config.yaml
vocab_size: 2048
parallel_block: false
init_std_up: 0.0485
init_std_down: 0.0
beta1: 0.93
doc_mask: false
Each number is 128 + 24 x the weight over its row's rms, rounded and kept within 0 to 255. Layers, rows and columns count from 0. Numbers have three digits each. The size before them is the row's rms in percent of the matrix's.

# up: layer 2 MLP up, 896x224, rms 0.223, rows 71-93, columns 168-223
# down: layer 2 MLP down (transposed), 896x224, rms 0.205, rows 71-92, columns 168-223
up71 103:112116131127064130132131104151158145105142119124122100163164134087103124148142108117082131126134155102050112110159125113139122117170124136076151156112112136174123158116
down71 105:102147119096142100108159115176138165157150122109134095133167112074123093155134128107128089090096115125123099103125136147107143134122125097121103145137113155130129157159
up72 093:098134142125112139110157143153117160144146136099132096142098116137120129126105109114101126146149135137094098116127077151128129097102078111146168130109121150175129133114
down72 092:104128149148132092099121115146140091142131120087168133126149098105111142155144156139158116194102129094134135120114114169121164051129106124147096137147160116131138141090
up73 100:108112188163118159114128155127158157125087155123106103164123135140137115097126119104136129148145158112147081183091155110146109155152133138107164145136104121153110141170
down73 099:117115122112174160135169150148124153093118099139157075104135153112088152158153173163096158136133142107137127135154142136127187111137123135102116137135112137118125130142
up74 098:102113143178114111192157129134130105126139176115106105114109099098138122124108169132163089135125104094160133098141135124162145147158123132078129153150102142161121131137
down74 103:148123172145145116142128112124176137135162125092169126118136097123139136184161127115124123120136120137113126119104144101135134089112173104136103126147134122131130150102
up75 118:107175084163176117117125132154147137123163129117102145167150145144130100176123166103107109132146120130115117140133116165120141129107131122094157106128116103156122122136
down75 107:092119098143110136139129143134157155153128128113112104138152127162108124148130098157103146186139120099126100133081147136094151133129128087138117117086158082116111093143
up76 102:141140136122141141156137167107129128120130124197110117108094112057135102176111131117122110167145142097090130138094123120139144145158101150121149096104143103170171092092
down76 102:108093164136113096091181118135138120140154107140126151116086132156141129082149175173139116088171124111129039130112159107150134158119135117096127113113092125096117145120
up77 095:090117114120173126160162147167140124145129103139163140125129117141120146119097135124143144108152148136063153087171153169170120118119084164088130137131084173144124119127
down77 100:176116117071102150116091093141124127090111132109100087113166154110125167130130134147148093123109138105117133146137140118115152163132176114166130126159184104119127144128
up78 097:116089139135107079111113162153126127139156126134103151150165135136147137125130143131109121136092124153096135141130168106085174132153106094121143108132124126104101094127
down78 102:153107129160115106116129168144108137123145124139156153123178120141138174165138177082113114134105152133095130162099165109130144101096115120124125106102130118101097130140
up79 097:128129139111130115131109125146126127126175113085097128140169183150089139124136141084097153152121165110106134077122148160141118103126119153075153112099106161084130141088
down79 097:130159125099120117105101127103162121157117125157180114136110087105140101124138126152166136121159094099176140151105169115125121137125165128122095102153126108119093135155
up80 096:107127146137172104155121142076116119132142086137128150089096121122105114133126114121126132117146121122132119110177136154152111107171151092114147116098123123104118150112
down80 094:088109082095141136120153124134143122123135094148136159136114119138113145117116104080135124117112154100158133124163126125085157137133145140105127163138149107103138137132
up81 105:128140105130133147138131127157116109118120136136092116195160144081136112159115097113093151143165119105173136124098120113167158101143134161086156111135147140116149120058
down81 099:162128126143122129135174098121092146125127130137097117118195172107086077126111087135111133112141081125118147126111113161132150103153130181104131145123132092132131130151
up82 110:106138103099120138106112141092140135136103120109147088091117138168142094161154095112137114103122150162165123121142052133124179111136114075146132126138160116126106132166
down82 101:138145094130124146135114112139164136131102070111126102107092139118133080136132103120110145115156153147148151129139094166103154192129110106133131136123135120137099166130
up83 095:154158136114088123135105124148148123150144103117101110119084168085097087147129115109155120136170173142157137132145181104108114150148127137131118107136110127117168159122
down83 099:149097151111113098125114141126102094127125168072077113114149131135098125095162067107112151154128110139161148102123126132065098147135101100095145157131107154102105132122
up84 095:150147139157164108109129137087096130079129110143105143129109115175081157128120110120141181116120142116171128103100132173141122084150114096135152125128146094117140141124
down84 095:160137142168107129104134151075107141097131132147103094132096175161104149129092147158169140108154131108142133084159126143105116114150121101146109140110155112142169132138
up85 100:122099080134158152163137120133156111112159121099130107095119143114145141149131116100077146117149103147128116109138126147158168091141077126117143100133102111092181076132
down85 106:145125120176113124140094150129120127076129151141143127141157138124149133157140169201107109121149114086106137116123131126161104187111111097100145120146096144098162138136
up86 110:118144149139104097142111131147119121128125125122131121172059133130128167149128134163116127159146114153123100134149129075155109136166151155126132126109136116115161158120
down86 111:120102120095150124161132125133110064080128109085142138137108122139112177146117099111122103124116153146124115154157103098155100142141130089103153133129126098140192131136
up87 098:061116148145141129137131130125167151117153121133131166128102137117123133122067096131086128124115141162110129144123131138125127156108119138089134106139157095113139153181
down87 099:130137129127128130131125116134104124150081147165146141108113104136140147160131084104172139139162082110110147131124114146107141067132138104168147144168142083138106133079
up88 093:148127121127104125156130146136143130127142157125137111105144144120120138123126120091139173084119097102159105151104102109141173145149127115110070088188099114117129126156
down88 096:087126122070148138107134153112130088171121131120114100124071139089099127115115110110125116113109134110135141145131145176162143151170138125167120098141122112129134121166
up89 101:114135136100109109141108129132116120129153127099114168150127147133122131115105103131133155116107158130096120105092102131121116130121105141078073084154181149116127109150
down89 103:103137110115121127127128145149093113154146153116127089099118151151158147161135108161090150097129155101113128140133092105106165115133121127102105106121131133123112097160
up90 089:166127165132168110143133134138166132124084134184113122114118105164137150135146089113096109164128093133115119124152146146130108102117132140131101107132101111108177103136
down90 095:129135128151130125106116122126109115156133133091128172123152135102153105135113152135142141118106184106146143129087117110137125124117114096124211143114157147152097156129
up91 099:116114120124088180179127105119137133130122132124149160098164147117181081154115098151121139139104137118105133108124136134160088175131162135157095131083126146138133113159
down91 098:119119119148143083151130136127109135121107145136116117161125116144084143148142135124144120103131114101120132124115135113121149087131134137099121103151141076183172136121
up92 102:107148133153118127112113143150169118123136118101121139136151127118125121160153111123126151154082130116136060158157117141134131114135153092142110131127137114128109104130
down92 102:089135095122099124091107108147160102120164129098103127153188096095145115143139114093165120117136128131108137167118141150121123124121139145148117122092066089123093131132
up93 116:127154140157124156129124141148143182153134158138134145141171128130154098116138114116099072140134091144153141134110097098119140158097139113110134130143135178131093151130